Part of a small language model's weights: 8668 steps.
Each number is 50 + 12 x the weight over its row's rms, rounded and kept within 0 to 99. Layers, rows and columns count from 0. The size before them is the row's rms in percent of the matrix's.

# up: layer 7 MLP up, 3072x768, rms 0.0567, rows 1999-2033, columns 320-383
# down: layer 7 MLP down (transposed), 3072x768, rms 0.11, rows 1999-2033, columns 320-383
# gate: layer 7 MLP gate, 3072x768, rms 0.0543, rows 2000-2034, columns 320-383
up1999 105:60 42 62 65 71 70 58 47 35 59 62 43 60 54 45 32 53 44 43 30 61 73 53 42 67 50 39 28 52 50 44 47 64 39 51 47 43 73 48 37 54 75 64 57 70 62 55 69 63 81 46 34 55 55 38 46 62 65 52 56 34 52 38 53
down1999 097:44 35 54 45 55 65 67 71 59 59 62 32 45 51 21 61 65 49 43 50 60 57 74 52 41 45 26 51 29 47 53 55 45 26 57 44 41 35 54 26 50 52 51 39 67 26 32 44 45 56 58 59 66 39 52 58 48 37 53 42 50 53 57 55
gate2000 096:38 43 63 46 48 47 61 36 47 48 25 50 59 68 47 69 48 62 72 44 49 51 55 47 47 57 58 54 56 83 52 41 63 50 42 46 31 73 40 47 58 27 34 56 63 35 74 62 57 65 80 72 56 51 40 42 70 30 62 32 63 66 59 41
up2000 101:50 62 53 60 47 23 48 49 74 59 48 58 57 49 68 56 45 72 84 47 18 69 55 43 47 56 61 59 46 71 77 51 42 50 54 55 60 51 47 61 63 45 62 32 76 46 37 65 39 65 47 55 59 51 72 42 63 72 33 50 48 37 63 62
down2000 101:70 51 59 23 39 54 47 47 34 40 62 59 42 54 56 65 50 53 50 55 34 56 64 75 47 33 34 60 38 61 36 48 55 48 61 41 60 56 51 54 64 69 59 56 65 38 62 44 48 40 38 80 57 59 69 20 34 68 33 53 42 54 55 41
gate2001 103:45 53 48 50 51 27 31 48 41 55 46 45 41 55 64 65 58 28 68 50 62 72 59 49 56 44 37 49 61 39 35 35 43 61 39 45 30 51 60 45 50 58 54 55 52 46 61 42 49 49 51 31 44 53 60 45 51 44 41 36 61 50 53 81
up2001 109:49 62 41 52 63 66 67 44 42 56 72 58 46 35 51 37 35 55 43 52 40 51 55 61 48 59 53 58 54 49 54 69 58 38 42 58 48 28 51 58 45 56 39 41 49 40 57 59 33 47 52 44 73 57 42 43 55 38 58 52 51 55 33 39
down2001 109:32 62 50 53 48 41 15 46 57 62 71 46 38 36 62 63 50 42 53 57 47 57 68 61 46 65 37 55 39 53 44 48 40 63 37 47 60 20 41 56 44 61 53 53 52 55 63 50 48 60 33 67 96 46 53 37 56 47 55 61 36 51 36 68
gate2002 096:28 54 46 58 29 69 48 63 41 45 51 45 55 45 53 47 43 36 51 45 57 63 64 23 53 52 63 62 47 61 44 58 28 52 48 54 44 26 63 66 73 64 34 55 47 71 83 38 29 58 49 60 30 35 48 62 57 33 46 63 37 64 56 31
up2002 097:46 46 54 38 54 75 40 55 64 54 27 47 60 38 48 27 50 52 70 34 59 54 32 45 13 59 60 71 48 50 60 44 61 64 41 38 46 63 47 39 28 40 50 54 73 58 57 66 62 85 25 47 43 38 50 45 53 53 48 65 65 39 42 41
down2002 095:57 45 59 39 56 69 61 46 61 60 54 76 50 50 39 16 60 55 55 44 48 66 55 73 54 60 61 60 25 50 64 29 52 79 67 35 29 63 70 44 70 63 64 51 55 63 30 43 42 73 29 56 53 65 58 39 60 43 44 57 47 63 60 46
gate2003 104:47 41 41 51 14 55 53 47 51 64 55 27 33 55 42 55 74 45 65 45 56 35 19 46 68 42 31 38 54 47 56 84 42 42 37 41 42 70 49 71 52 46 56 56 61 56 35 34 53 45 42 37 57 66 58 29 36 43 40 55 46 42 42 47
up2003 099:45 55 55 78 45 61 35 51 63 41 33 55 56 45 60 55 51 52 48 46 36 39 49 32 58 53 47 31 53 70 52 62 72 53 51 52 45 36 49 57 45 53 57 58 34 51 33 42 53 66 52 40 51 38 65 23 52 38 42 28 76 55 37 46
down2003 102:60 67 29 64 37 62 52 49 23 32 51 43 48 41 58 53 65 38 45 47 58 46 47 52 50 62 57 45 31 54 42 25 70 41 27 58 52 13 67 42 50 47 33 55 20 40 37 61 51 42 48 48 58 21 52 42 66 47 58 52 48 53 39 59
gate2004 097:42 36 61 65 61 50 47 70 56 50 45 57 41 54 52 45 61 55 50 31 40 48 44 51 41 62 40 47 36 62 30 27 56 70 52 54 45 56 49 47 37 52 40 53 56 55 62 38 36 57 42 35 19 61 69 62 30 45 39 53 56 55 58 73
up2004 097:51 51 34 60 59 61 51 49 55 47 35 64 63 45 34 49 53 57 88 73 61 46 64 50 68 58 39 55 52 55 33 73 59 57 41 49 58 65 58 39 49 36 65 48 41 33 54 36 55 38 38 46 48 58 35 70 43 41 68 47 46 54 31 64
down2004 097:51 55 38 65 44 34 46 59 70 47 52 60 43 48 55 69 37 55 65 49 54 25 62 49 51 41 59 39 44 67 42 60 42 39 33 62 35 50 63 47 47 59 41 43 69 41 54 40 43 36 39 53 55 37 34 27 70 67 41 55 29 37 64 52
gate2005 099:49 35 50 25 53 46 46 63 40 56 50 47 40 39 59 60 50 49 69 48 47 58 44 45 76 43 39 34 77 44 60 64 55 41 59 45 60 56 43 59 40 35 74 54 56 49 54 51 55 33 55 54 33 59 58 49 69 39 50 67 68 43 43 55
up2005 098:61 59 67 59 42 74 37 67 33 54 44 31 59 34 37 49 51 51 65 34 32 47 39 44 47 57 45 45 64 42 57 51 38 69 52 56 38 73 48 47 53 43 78 69 45 39 51 35 57 29 48 52 44 30 51 53 50 25 47 39 47 77 43 47
down2005 098:56 45 47 41 49 54 52 68 57 32 48 61 56 56 30 50 72 59 65 69 47 66 39 55 62 64 38 40 47 45 63 75 37 40 36 41 46 83 46 34 50 53 39 48 43 37 32 42 58 19 49 66 33 42 47 55 38 72 52 48 70 54 34 33
gate2006 101:56 61 47 57 31 59 71 52 41 44 52 56 45 64 61 34 29 73 63 42 43 34 62 30 54 46 53 58 38 45 65 44 34 47 44 43 59 33 69 30 40 59 40 30 53 52 68 59 28 46 62 38 52 48 46 72 35 67 58 37 70 30 56 38
up2006 102:49 40 37 62 49 45 50 48 78 61 33 50 40 40 38 48 50 44 53 49 53 55 42 27 59 46 31 37 56 46 46 42 32 47 47 59 53 31 27 64 63 56 63 49 68 47 47 58 55 53 56 59 42 35 68 35 68 36 54 47 27 44 68 58
down2006 101:46 56 54 27 39 45 35 48 55 72 42 65 43 46 50 48 48 52 43 58 46 56 54 51 54 50 56 54 39 35 42 36 73 42 35 59 52 69 33 43 57 55 69 68 49 38 49 41 27 40 35 37 64 42 72 64 59 27 51 50 40 56 64 53
gate2007 097:29 25 63 57 40 34 48 55 26 46 48 40 21 41 54 57 51 40 49 26 36 48 53 66 24 35 61 71 37 50 35 34 34 47 43 43 35 54 42 69 47 75 46 60 31 50 41 56 62 44 52 40 49 49 52 36 81 45 62 60 57 66 49 45
up2007 100:44 70 45 73 33 61 41 47 69 46 73 46 45 25 69 46 33 52 38 58 40 36 47 70 36 69 40 59 48 33 44 45 34 52 47 48 51 70 51 43 63 52 25 36 49 74 35 50 42 85 45 22 43 56 34 39 40 51 37 41 61 34 33 60
down2007 099:51 53 67 59 51 54 72 47 37 42 58 53 49 78 57 75 46 41 59 59 34 35 40 63 72 49 61 32 45 45 43 63 52 50 44 53 63 46 61 51 32 24 49 56 40 54 77 48 51 59 56 27 54 30 64 53 50 43 27 44 52 42 72 68
gate2008 102:43 90 48 45 36 49 40 39 38 60 42 46 51 47 57 62 50 37 73 59 43 68 47 20 61 42 46 50 46 54 38 48 53 50 26 57 57 34 68 35 71 50 45 51 49 60 34 26 55 44 52 55 49 43 57 62 56 43 49 42 36 54 43 57
up2008 108:34 71 47 58 63 47 27 37 46 43 51 49 34 45 54 38 68 50 20 39 54 39 51 42 54 43 52 51 47 53 54 64 56 31 30 46 49 60 44 50 56 65 60 78 55 45 48 50 32 47 36 26 67 40 82 51 50 63 49 40 50 69 49 76
down2008 100:78 64 47 54 61 51 57 58 34 34 50 58 52 45 36 35 60 38 46 31 41 55 56 39 47 59 44 48 51 38 55 46 53 39 46 33 41 30 45 52 60 56 47 62 60 73 63 35 30 56 59 57 70 40 54 57 58 48 15 62 39 53 68 48
gate2009 098:58 44 40 38 69 70 39 53 55 33 43 65 77 50 42 62 45 45 44 49 60 56 58 73 71 65 69 44 51 36 56 56 59 38 49 45 38 56 48 43 31 50 44 55 44 66 25 47 60 45 37 60 53 55 42 77 47 46 31 69 45 42 49 33
up2009 097:61 46 49 40 35 50 33 37 35 61 43 63 60 45 71 33 45 41 53 58 53 47 38 53 36 73 41 64 62 58 56 51 47 49 53 29 62 47 38 71 38 39 59 42 63 66 53 71 53 57 46 28 44 69 32 59 52 46 51 66 26 61 39 51
down2009 097:79 39 53 50 41 34 55 66 49 69 41 58 58 39 51 44 53 42 30 45 47 42 35 46 43 81 52 53 73 58 54 72 38 36 31 41 63 17 19 65 40 49 73 30 60 48 51 68 61 64 41 43 57 42 60 31 52 39 56 33 44 53 24 56
gate2010 096:52 59 77 56 42 59 42 56 51 49 34 59 47 52 34 53 46 68 52 55 64 38 68 76 26 50 45 43 53 41 49 80 40 54 40 61 52 43 51 52 62 36 27 37 36 53 59 63 51 60 42 32 40 67 47 59 40 43 66 45 49 50 38 44
up2010 099:47 59 30 49 47 47 69 63 37 55 59 38 40 53 44 41 55 58 53 74 17 54 35 44 44 53 74 48 47 68 45 34 48 53 49 44 53 57 38 54 55 34 50 47 54 65 55 52 60 38 43 51 36 45 53 44 66 56 53 53 51 70 67 61
down2010 101:63 46 75 51 64 55 60 43 54 48 63 45 47 44 57 45 46 74 56 70 22 37 44 65 75 50 65 45 53 43 53 53 67 79 46 47 63 58 61 40 46 32 53 60 39 57 43 67 51 57 46 70 66 56 43 41 59 39 59 66 26 50 45 55
gate2011 099:35 38 44 50 49 27 43 73 59 56 46 51 47 51 64 46 48 56 47 24 53 49 74 47 39 72 42 47 64 51 42 48 22 50 53 43 32 38 56 59 40 44 56 31 30 49 40 78 45 58 57 48 52 46 48 59 61 52 45 47 53 70 46 58
up2011 098:56 22 47 45 43 78 45 57 65 39 67 49 45 57 56 53 48 51 64 17 51 32 39 40 54 68 41 40 48 42 45 50 52 72 40 40 58 38 46 37 53 42 63 20 48 67 52 45 44 57 61 45 55 65 52 62 50 60 49 33 36 61 41 38
down2011 102:51 59 46 45 31 37 49 46 46 74 59 16 44 67 43 58 50 39 48 34 42 53 48 46 54 60 38 54 48 52 63 38 52 36 62 47 70 39 60 53 46 43 42 47 35 69 56 54 68 50 63 61 60 34 66 35 48 64 41 64 43 63 52 57
gate2012 101:50 69 66 60 44 66 44 37 59 49 74 46 56 35 73 52 54 32 64 45 40 56 59 47 30 66 60 38 52 48 58 70 62 49 59 54 48 65 43 55 48 48 65 34 24 49 58 68 58 49 44 59 57 43 49 32 28 60 59 75 47 44 45 59
up2012 098:52 33 42 40 55 41 77 41 50 37 54 53 58 57 41 54 48 24 74 41 59 47 73 48 51 50 56 45 51 72 57 31 40 51 50 42 46 46 56 25 54 61 51 53 45 57 43 38 53 61 43 48 48 42 32 60 48 34 37 46 47 35 56 45
down2012 100:49 53 47 36 53 36 57 56 58 47 47 64 60 51 42 75 69 37 53 54 56 37 44 60 65 40 57 49 63 39 31 51 48 37 56 50 38 69 53 69 49 47 51 52 34 56 63 42 61 66 42 65 38 44 75 45 54 65 60 51 53 50 56 68
gate2013 102:46 65 54 44 37 62 38 47 45 37 56 61 65 40 40 47 44 50 47 37 65 55 63 53 44 18 49 51 36 44 71 46 57 43 52 62 51 47 64 45 57 49 57 57 66 33 37 57 48 45 39 41 51 40 46 35 76 59 45 59 65 55 54 65
up2013 103:53 28 39 61 50 45 62 47 61 58 53 62 34 39 65 40 71 51 50 51 45 42 44 57 54 54 47 27 48 43 60 55 47 34 38 64 33 46 50 41 57 53 38 41 68 61 46 58 44 64 51 50 61 59 59 45 56 49 38 34 43 26 57 42
down2013 103:63 52 61 59 58 44 39 66 47 41 56 66 53 47 47 18 46 66 56 49 72 42 43 53 61 64 47 55 84 66 35 27 48 45 43 52 20 57 33 46 31 59 49 39 50 51 57 67 54 63 42 64 74 59 49 43 33 45 26 38 47 47 75 54
gate2014 102:46 55 48 64 63 53 54 79 48 50 44 65 53 42 51 45 54 53 52 31 58 46 44 48 42 77 43 40 64 55 66 63 66 53 58 29 33 71 50 28 64 28 63 78 49 50 67 30 59 53 36 38 36 50 31 76 71 58 41 53 49 68 62 34
up2014 100:47 31 64 39 51 41 25 59 53 43 47 35 57 51 50 49 49 54 34 51 48 52 38 39 66 43 37 64 34 50 55 50 58 54 47 51 59 37 39 59 71 48 41 68 57 21 55 31 60 50 48 53 49 59 53 34 23 36 66 49 67 38 36 39
down2014 101:62 39 53 44 35 33 32 18 31 50 36 45 55 26 55 34 68 66 52 58 39 46 50 44 55 65 38 44 34 50 66 48 36 49 44 75 57 51 32 63 66 45 48 61 65 50 43 48 58 36 59 62 43 59 57 44 35 47 56 30 62 46 55 59
gate2015 099:63 44 45 28 43 57 65 56 44 37 29 41 43 51 41 79 72 55 45 69 54 48 57 38 55 31 47 66 44 63 42 32 57 40 46 49 61 54 76 80 64 31 54 66 61 43 38 73 35 59 67 55 58 68 53 37 53 37 55 60 55 63 45 32
up2015 104:21 53 57 50 64 61 73 52 49 60 55 51 41 54 68 53 51 52 52 51 60 51 26 60 47 77 66 53 59 58 61 79 53 56 53 49 57 53 39 22 47 49 49 37 42 52 65 39 49 34 39 32 48 44 65 48 37 62 35 47 63 56 57 50
down2015 102:39 57 57 54 61 31 63 38 53 44 49 57 24 32 63 52 62 41 70 45 61 45 28 44 56 65 50 54 26 61 59 61 67 46 63 41 41 36 43 36 53 51 54 56 47 56 42 44 61 47 34 61 60 54 64 39 33 47 42 54 53 51 58 29
gate2016 101:52 50 55 42 74 49 45 31 71 54 64 42 56 60 42 73 18 37 33 42 63 67 67 42 42 77 48 40 31 34 32 39 61 37 44 51 61 59 63 50 50 46 65 47 46 42 68 60 47 44 58 54 46 32 70 55 25 55 53 48 62 60 38 72
up2016 099:40 50 53 71 59 22 74 29 34 44 65 47 55 38 38 50 39 34 20 69 59 60 71 56 37 54 37 55 56 26 47 52 53 58 50 38 55 60 67 59 30 53 51 49 71 30 59 45 66 50 47 65 44 64 55 51 53 23 42 42 33 70 49 65
down2016 100:49 49 65 44 40 49 44 46 39 68 50 61 29 48 63 53 41 56 51 58 59 32 49 53 42 39 48 63 27 43 36 38 63 57 63 35 43 32 56 55 67 50 48 56 67 69 36 58 55 41 57 60 39 90 39 28 64 53 62 48 28 50 37 55
gate2017 096:69 65 45 53 43 47 72 58 63 33 52 55 56 47 65 51 39 43 45 29 58 33 46 43 34 58 49 63 39 36 61 63 44 34 60 34 42 58 45 41 31 56 66 60 36 53 47 46 42 46 34 46 36 40 58 44 44 42 51 62 33 40 59 58
up2017 097:33 62 46 75 51 44 86 57 44 35 60 72 27 47 43 48 48 46 23 37 49 67 43 47 40 68 54 55 47 53 55 76 50 32 49 60 26 58 52 52 43 58 47 65 29 37 33 41 57 44 43 32 48 60 58 45 37 59 48 65 64 53 51 64
down2017 096:30 44 48 34 73 56 62 28 43 47 68 59 41 53 58 46 70 32 30 35 35 52 38 55 67 41 50 38 49 30 31 33 43 52 37 43 36 60 35 33 68 56 39 54 67 67 47 69 40 49 39 54 45 69 29 46 49 62 46 40 59 43 54 65
gate2018 096:58 38 48 48 56 47 43 70 24 63 56 48 42 56 52 53 57 59 68 43 44 22 58 56 60 47 64 55 57 41 48 58 60 71 48 43 44 31 51 39 56 76 49 52 45 56 42 69 53 47 59 42 34 54 49 43 31 72 60 24 46 46 46 20
up2018 094:51 48 36 42 43 70 72 48 41 54 44 64 49 70 43 46 61 58 54 51 48 60 42 38 51 38 59 62 51 32 30 53 35 42 21 35 38 43 60 56 30 48 38 51 64 50 41 41 49 63 35 64 25 56 41 61 48 41 46 28 40 35 56 54
down2018 096:50 68 44 58 32 40 39 57 52 66 57 55 23 55 45 41 43 64 73 41 49 32 45 57 42 49 79 37 57 25 42 47 43 50 36 51 51 31 56 68 43 41 54 38 43 48 46 62 52 42 58 58 41 36 40 30 40 46 51 44 62 56 60 57
gate2019 097:67 44 37 56 48 45 33 46 42 66 56 46 35 83 54 43 51 61 27 37 62 67 49 43 42 38 64 29 46 60 49 66 45 42 42 46 59 52 62 50 56 44 59 35 75 51 46 40 52 51 53 70 30 53 49 60 43 49 57 63 74 37 54 65
up2019 097:47 57 65 67 63 45 55 53 53 77 54 42 53 64 50 51 63 48 43 55 51 30 46 49 33 24 51 66 52 58 44 53 71 52 67 59 56 54 56 64 51 35 49 59 50 51 42 60 64 55 40 30 53 54 57 50 56 64 26 65 54 64 41 64
down2019 095:49 51 51 59 42 28 64 65 61 62 44 25 69 52 51 38 56 60 28 61 62 47 53 48 51 50 39 61 63 59 66 63 53 63 46 37 22 53 60 46 61 31 41 62 52 46 40 29 38 68 48 68 56 48 50 47 44 56 36 58 54 46 32 37
gate2020 107:53 54 60 72 40 49 23 47 77 48 50 44 45 37 51 48 57 66 34 40 48 50 57 44 43 65 42 40 52 48 59 47 44 69 59 50 53 30 28 44 45 65 28 31 43 42 46 45 59 57 54 70 57 55 44 50 40 58 47 52 45 50 40 46
up2020 106:61 48 26 60 63 56 53 63 53 55 69 44 40 71 33 70 44 39 36 38 62 41 71 52 45 70 49 42 50 41 48 54 59 70 60 61 33 47 51 33 41 61 61 37 38 57 69 53 51 51 52 56 51 58 43 60 48 70 44 49 31 51 59 56
down2020 105:52 44 46 73 36 62 46 46 59 33 56 46 26 41 54 56 51 61 46 55 44 62 46 39 57 51 49 64 50 58 38 52 48 61 43 40 43 39 49 50 37 63 46 32 44 22 46 65 40 44 54 58 72 28 64 44 64 50 49 60 53 42 45 66
gate2021 102:51 45 47 63 50 36 31 41 37 52 64 47 65 62 49 54 40 60 57 32 60 23 52 46 72 76 59 40 73 45 37 44 47 58 52 39 44 44 47 58 61 42 34 53 47 25 36 44 33 58 45 36 47 50 63 33 59 69 55 43 69 23 60 62
up2021 104:34 55 55 61 68 40 51 62 49 60 52 64 41 47 65 45 34 28 61 61 49 67 54 63 58 44 78 46 53 64 58 50 56 33 43 57 41 38 36 45 37 63 32 39 54 59 53 41 47 69 43 41 74 44 61 46 54 49 47 76 27 62 44 43
down2021 101:51 27 67 58 71 51 56 62 33 39 44 59 50 44 33 31 19 30 22 69 66 71 60 48 34 48 59 47 64 49 58 61 48 37 53 52 65 56 57 65 50 45 40 57 51 40 62 47 68 52 38 53 26 62 55 41 30 54 47 45 52 42 42 38
gate2022 098:69 10 62 51 37 53 55 52 52 69 48 59 39 35 45 88 62 50 50 49 53 60 36 55 41 35 59 46 41 57 60 49 45 53 56 71 34 72 36 45 59 40 31 42 66 60 64 56 59 44 47 69 27 72 51 59 49 61 57 49 53 44 54 39
up2022 098:54 67 23 67 55 44 36 46 54 43 32 51 41 47 32 58 32 38 58 24 48 62 44 48 40 44 66 59 28 47 58 44 29 47 59 43 27 29 41 56 52 52 52 48 36 40 40 27 38 48 62 59 53 64 57 46 47 56 48 50 59 52 58 39
down2022 099:38 53 27 48 50 36 63 49 46 44 41 30 53 58 62 43 45 31 52 48 51 66 50 66 53 44 45 70 85 49 60 47 65 52 89 45 71 35 21 48 32 56 43 49 54 57 31 40 31 40 54 44 52 67 54 38 66 57 50 57 71 66 56 53
gate2023 101:63 46 72 58 64 51 67 73 30 66 50 60 52 50 34 27 55 53 58 52 49 36 47 35 46 37 29 57 35 31 49 62 45 53 70 32 58 48 53 64 34 64 53 42 45 19 84 61 54 36 46 59 34 45 44 43 44 50 62 67 49 42 45 49
up2023 097:54 47 33 51 34 59 52 34 44 43 46 82 62 52 57 48 29 23 54 57 27 39 52 68 38 59 30 28 43 45 47 42 38 47 31 40 53 40 39 42 53 42 51 34 48 32 36 43 46 40 58 35 43 39 38 46 41 54 47 58 40 53 21 37
down2023 099:72 51 72 57 44 68 63 55 48 35 38 64 53 67 54 54 48 52 46 40 39 52 61 48 52 61 68 64 57 62 55 52 68 53 31 22 35 55 60 33 48 59 41 45 40 65 56 34 25 31 53 32 45 96 34 52 66 55 49 51 59 48 58 54
gate2024 100:50 51 56 33 40 49 45 58 61 42 64 66 56 13 64 16 64 33 45 38 63 59 53 65 64 39 49 36 46 50 41 68 63 41 35 47 41 72 60 48 37 53 33 54 36 33 35 57 47 59 61 72 61 44 45 68 35 44 42 49 44 32 41 57
up2024 099:44 56 29 47 51 68 42 23 56 70 52 60 48 66 36 52 49 57 60 48 33 76 32 54 64 55 67 24 48 59 53 52 26 57 69 40 57 32 22 40 22 52 57 58 36 48 56 48 61 50 45 69 46 54 55 42 62 61 57 46 48 76 63 61
down2024 097:71 34 28 68 55 27 62 48 36 62 45 54 64 48 47 66 54 42 54 49 34 53 44 58 47 64 68 42 55 40 49 48 46 56 48 20 33 51 40 32 36 67 72 23 60 62 36 60 69 50 44 24 58 48 52 36 61 43 40 52 57 54 52 57
gate2025 100:46 52 45 65 28 61 34 45 49 35 27 35 22 72 56 53 46 43 50 50 57 53 55 43 37 60 43 39 35 51 47 40 70 54 55 62 39 45 38 36 75 46 30 43 52 51 56 53 57 50 54 48 26 45 44 63 57 49 45 58 53 38 48 53
up2025 101:46 55 50 44 62 29 85 64 42 45 47 48 67 58 43 39 31 49 49 67 33 70 67 40 42 71 62 62 69 37 56 75 38 48 59 45 56 29 67 59 55 43 54 43 63 40 53 63 36 56 45 51 39 36 35 42 65 45 43 66 49 46 34 45
down2025 097:49 61 75 49 38 40 55 46 65 42 39 43 62 53 62 53 45 76 47 49 54 30 33 51 59 65 56 42 43 43 55 52 43 56 52 63 44 33 43 54 46 59 58 53 46 37 37 44 44 43 62 42 55 72 63 64 59 50 45 64 76 59 37 56
gate2026 103:27 31 26 69 42 86 41 32 61 53 73 48 43 38 43 67 29 57 49 47 50 46 44 72 52 58 65 70 57 43 59 46 45 65 70 34 40 46 32 61 57 47 30 29 36 43 46 57 57 60 43 39 75 58 52 51 45 28 55 54 23 42 53 63
up2026 101:48 80 65 59 41 45 29 51 49 30 56 30 42 49 48 30 64 61 57 57 53 48 59 41 28 63 56 49 45 21 45 52 65 47 41 72 55 77 51 56 43 67 80 55 43 41 59 40 38 48 70 43 35 30 33 35 49 48 50 35 29 44 58 68
down2026 100:66 63 47 36 59 59 58 33 50 47 48 59 63 40 50 51 70 48 73 49 46 51 65 37 59 36 42 53 32 57 56 33 33 50 44 42 43 59 66 41 73 42 47 48 44 63 38 69 47 49 37 35 75 49 53 57 29 32 53 43 39 64 58 66
gate2027 092:47 39 31 57 39 47 43 66 44 76 32 61 22 25 50 42 72 58 38 68 41 55 55 54 48 47 50 44 81 58 25 58 42 55 44 48 33 57 63 47 56 54 57 43 41 46 57 49 54 43 34 46 31 55 43 44 44 65 51 77 34 42 27 26
up2027 100:64 39 27 37 32 59 45 71 41 42 52 24 54 63 54 41 37 61 62 46 79 52 46 55 58 38 32 46 72 62 78 49 30 60 63 51 43 52 65 40 54 53 49 52 41 46 57 39 27 51 48 41 67 39 41 44 59 65 66 63 68 51 61 59
down2027 098:46 67 35 64 54 54 52 79 54 33 56 68 60 59 35 50 72 41 82 56 53 52 49 46 51 51 20 58 64 37 57 37 27 38 51 64 51 60 30 49 60 42 70 53 34 47 61 32 41 43 41 49 42 49 52 28 62 43 40 59 64 57 68 54
gate2028 099:61 48 35 41 31 19 62 57 52 44 54 60 62 45 32 29 45 53 44 33 29 72 44 60 30 51 46 53 49 59 33 40 59 27 37 55 46 53 53 46 68 52 57 59 73 67 65 42 34 54 58 50 50 66 60 57 46 59 51 40 69 43 53 65
up2028 101:34 27 63 60 52 21 60 65 49 47 51 42 52 45 53 56 44 75 50 54 70 47 44 70 39 62 55 69 78 39 60 67 27 36 48 46 33 58 51 53 58 48 54 49 41 38 57 59 47 52 50 40 59 32 43 50 51 38 40 40 41 62 49 57
down2028 100:22 67 40 51 73 52 55 50 64 42 36 42 39 44 54 69 61 31 37 27 54 46 63 44 71 41 63 44 47 48 49 64 51 64 47 64 45 77 52 46 45 40 26 47 52 47 52 39 34 45 57 64 31 69 56 70 19 54 40 57 64 61 42 51
gate2029 103:59 64 38 61 63 55 42 40 44 42 46 66 67 60 46 52 61 48 28 56 65 53 75 59 51 73 64 60 53 47 57 52 70 39 48 37 73 42 53 68 52 70 29 68 62 56 63 35 41 43 64 59 49 55 51 69 60 47 70 44 71 56 57 54
up2029 098:70 46 49 54 48 42 56 26 31 69 55 37 45 53 37 48 35 53 65 39 56 36 53 63 48 32 32 48 38 52 59 52 32 44 57 36 46 50 43 40 46 32 58 36 33 44 46 66 65 66 32 64 56 65 62 31 52 61 56 51 31 45 44 37
down2029 108:27 42 36 48 43 48 57 48 62 57 47 60 56 55 71 32 46 49 55 71 64 52 56 38 59 22 48 60 34 34 64 67 62 56 59 65 45 45 59 44 67 48 41 69 45 70 48 40 63 53 31 70 57 69 50 26 54 48 60 58 58 47 58 64
gate2030 097:43 44 62 65 41 52 42 46 56 51 76 52 43 44 41 81 41 62 75 39 46 49 59 61 56 20 36 34 64 55 58 57 61 43 44 70 75 61 50 48 48 45 40 58 49 55 48 44 39 59 33 41 35 63 61 53 55 47 58 62 55 61 70 50
up2030 094:59 25 43 66 50 51 44 70 50 48 61 57 61 38 48 65 62 27 52 48 50 60 60 53 34 42 66 48 57 55 41 50 64 54 42 51 56 68 56 43 57 55 38 49 40 53 67 52 68 67 61 39 34 67 63 48 39 50 41 45 56 60 63 48
down2030 098:53 36 38 60 52 36 52 31 75 62 52 57 58 43 44 67 50 41 52 52 60 45 55 63 45 18 67 37 43 61 68 46 57 55 58 68 72 49 57 39 57 64 37 55 34 39 62 46 71 53 49 41 28 44 42 59 55 42 44 53 40 35 50 57
gate2031 099:65 47 38 39 63 46 44 66 52 49 58 57 73 44 64 52 41 39 41 57 43 63 67 49 41 42 70 61 40 37 50 35 46 74 25 53 45 41 71 54 40 41 55 43 38 49 62 73 38 24 39 46 46 72 48 47 52 21 43 82 43 64 43 49
up2031 103:32 48 41 57 38 72 51 54 29 31 63 44 65 60 26 39 19 44 38 56 45 48 41 55 46 47 61 65 47 44 62 46 53 50 35 22 70 58 48 43 42 48 47 51 54 49 68 40 58 72 32 45 44 51 52 46 54 38 37 34 59 52 59 44
down2031 100:53 58 54 50 42 47 59 43 34 37 54 39 32 66 62 45 29 25 37 46 42 66 44 43 56 34 55 38 46 66 38 31 39 58 51 56 58 37 57 40 47 59 54 69 52 47 34 65 43 62 42 41 60 46 60 37 80 53 65 61 53 30 55 31
gate2032 106:25 62 41 30 42 48 29 47 57 45 55 38 48 48 46 50 53 32 50 41 67 54 46 50 38 52 38 52 46 63 43 64 42 47 56 51 36 42 41 45 47 36 51 73 53 39 68 48 50 61 20 58 56 71 73 27 51 58 37 85 51 55 55 47
up2032 104:52 57 25 40 44 43 63 60 62 50 64 58 46 42 64 48 48 70 47 35 54 44 51 50 58 62 58 76 60 52 58 68 61 51 45 40 43 58 48 10 53 45 55 51 43 45 21 30 60 57 59 46 57 41 53 49 67 49 25 44 41 62 57 44
down2032 102:51 56 29 40 46 40 55 39 78 36 72 66 65 43 41 30 49 66 47 51 67 42 52 82 61 64 46 48 59 29 59 36 58 69 57 67 38 49 31 43 18 60 53 49 70 48 76 47 34 58 41 49 41 61 47 36 48 38 42 53 46 37 62 49
gate2033 095:64 47 30 48 50 52 37 50 37 47 48 43 61 76 46 53 48 60 66 57 53 46 47 56 64 55 51 35 40 41 52 58 51 54 74 52 43 19 42 41 50 37 53 32 71 37 53 42 45 56 37 40 51 48 45 75 74 37 67 39 47 31 50 38
up2033 095:48 36 28 44 53 49 50 69 50 51 72 46 53 51 52 51 55 47 30 43 51 54 54 57 66 59 71 50 52 62 39 44 67 56 64 62 47 46 31 47 57 57 55 67 60 48 38 38 29 39 41 50 46 36 41 42 51 55 48 36 60 52 38 37
down2033 090:48 34 45 39 58 60 39 56 44 66 39 83 62 62 44 32 56 45 32 57 48 31 35 61 61 49 34 32 52 49 52 52 49 45 45 34 69 59 44 37 52 60 66 23 35 43 35 65 34 46 69 40 67 52 39 55 51 61 69 63 57 55 37 27
gate2034 100:40 43 35 39 55 42 68 48 62 37 31 10 38 51 56 47 45 30 42 54 57 46 43 41 56 61 23 45 22 61 45 64 59 62 47 35 38 55 44 50 56 20 43 81 37 39 40 43 60 66 61 37 46 36 51 45 35 48 83 52 56 55 41 53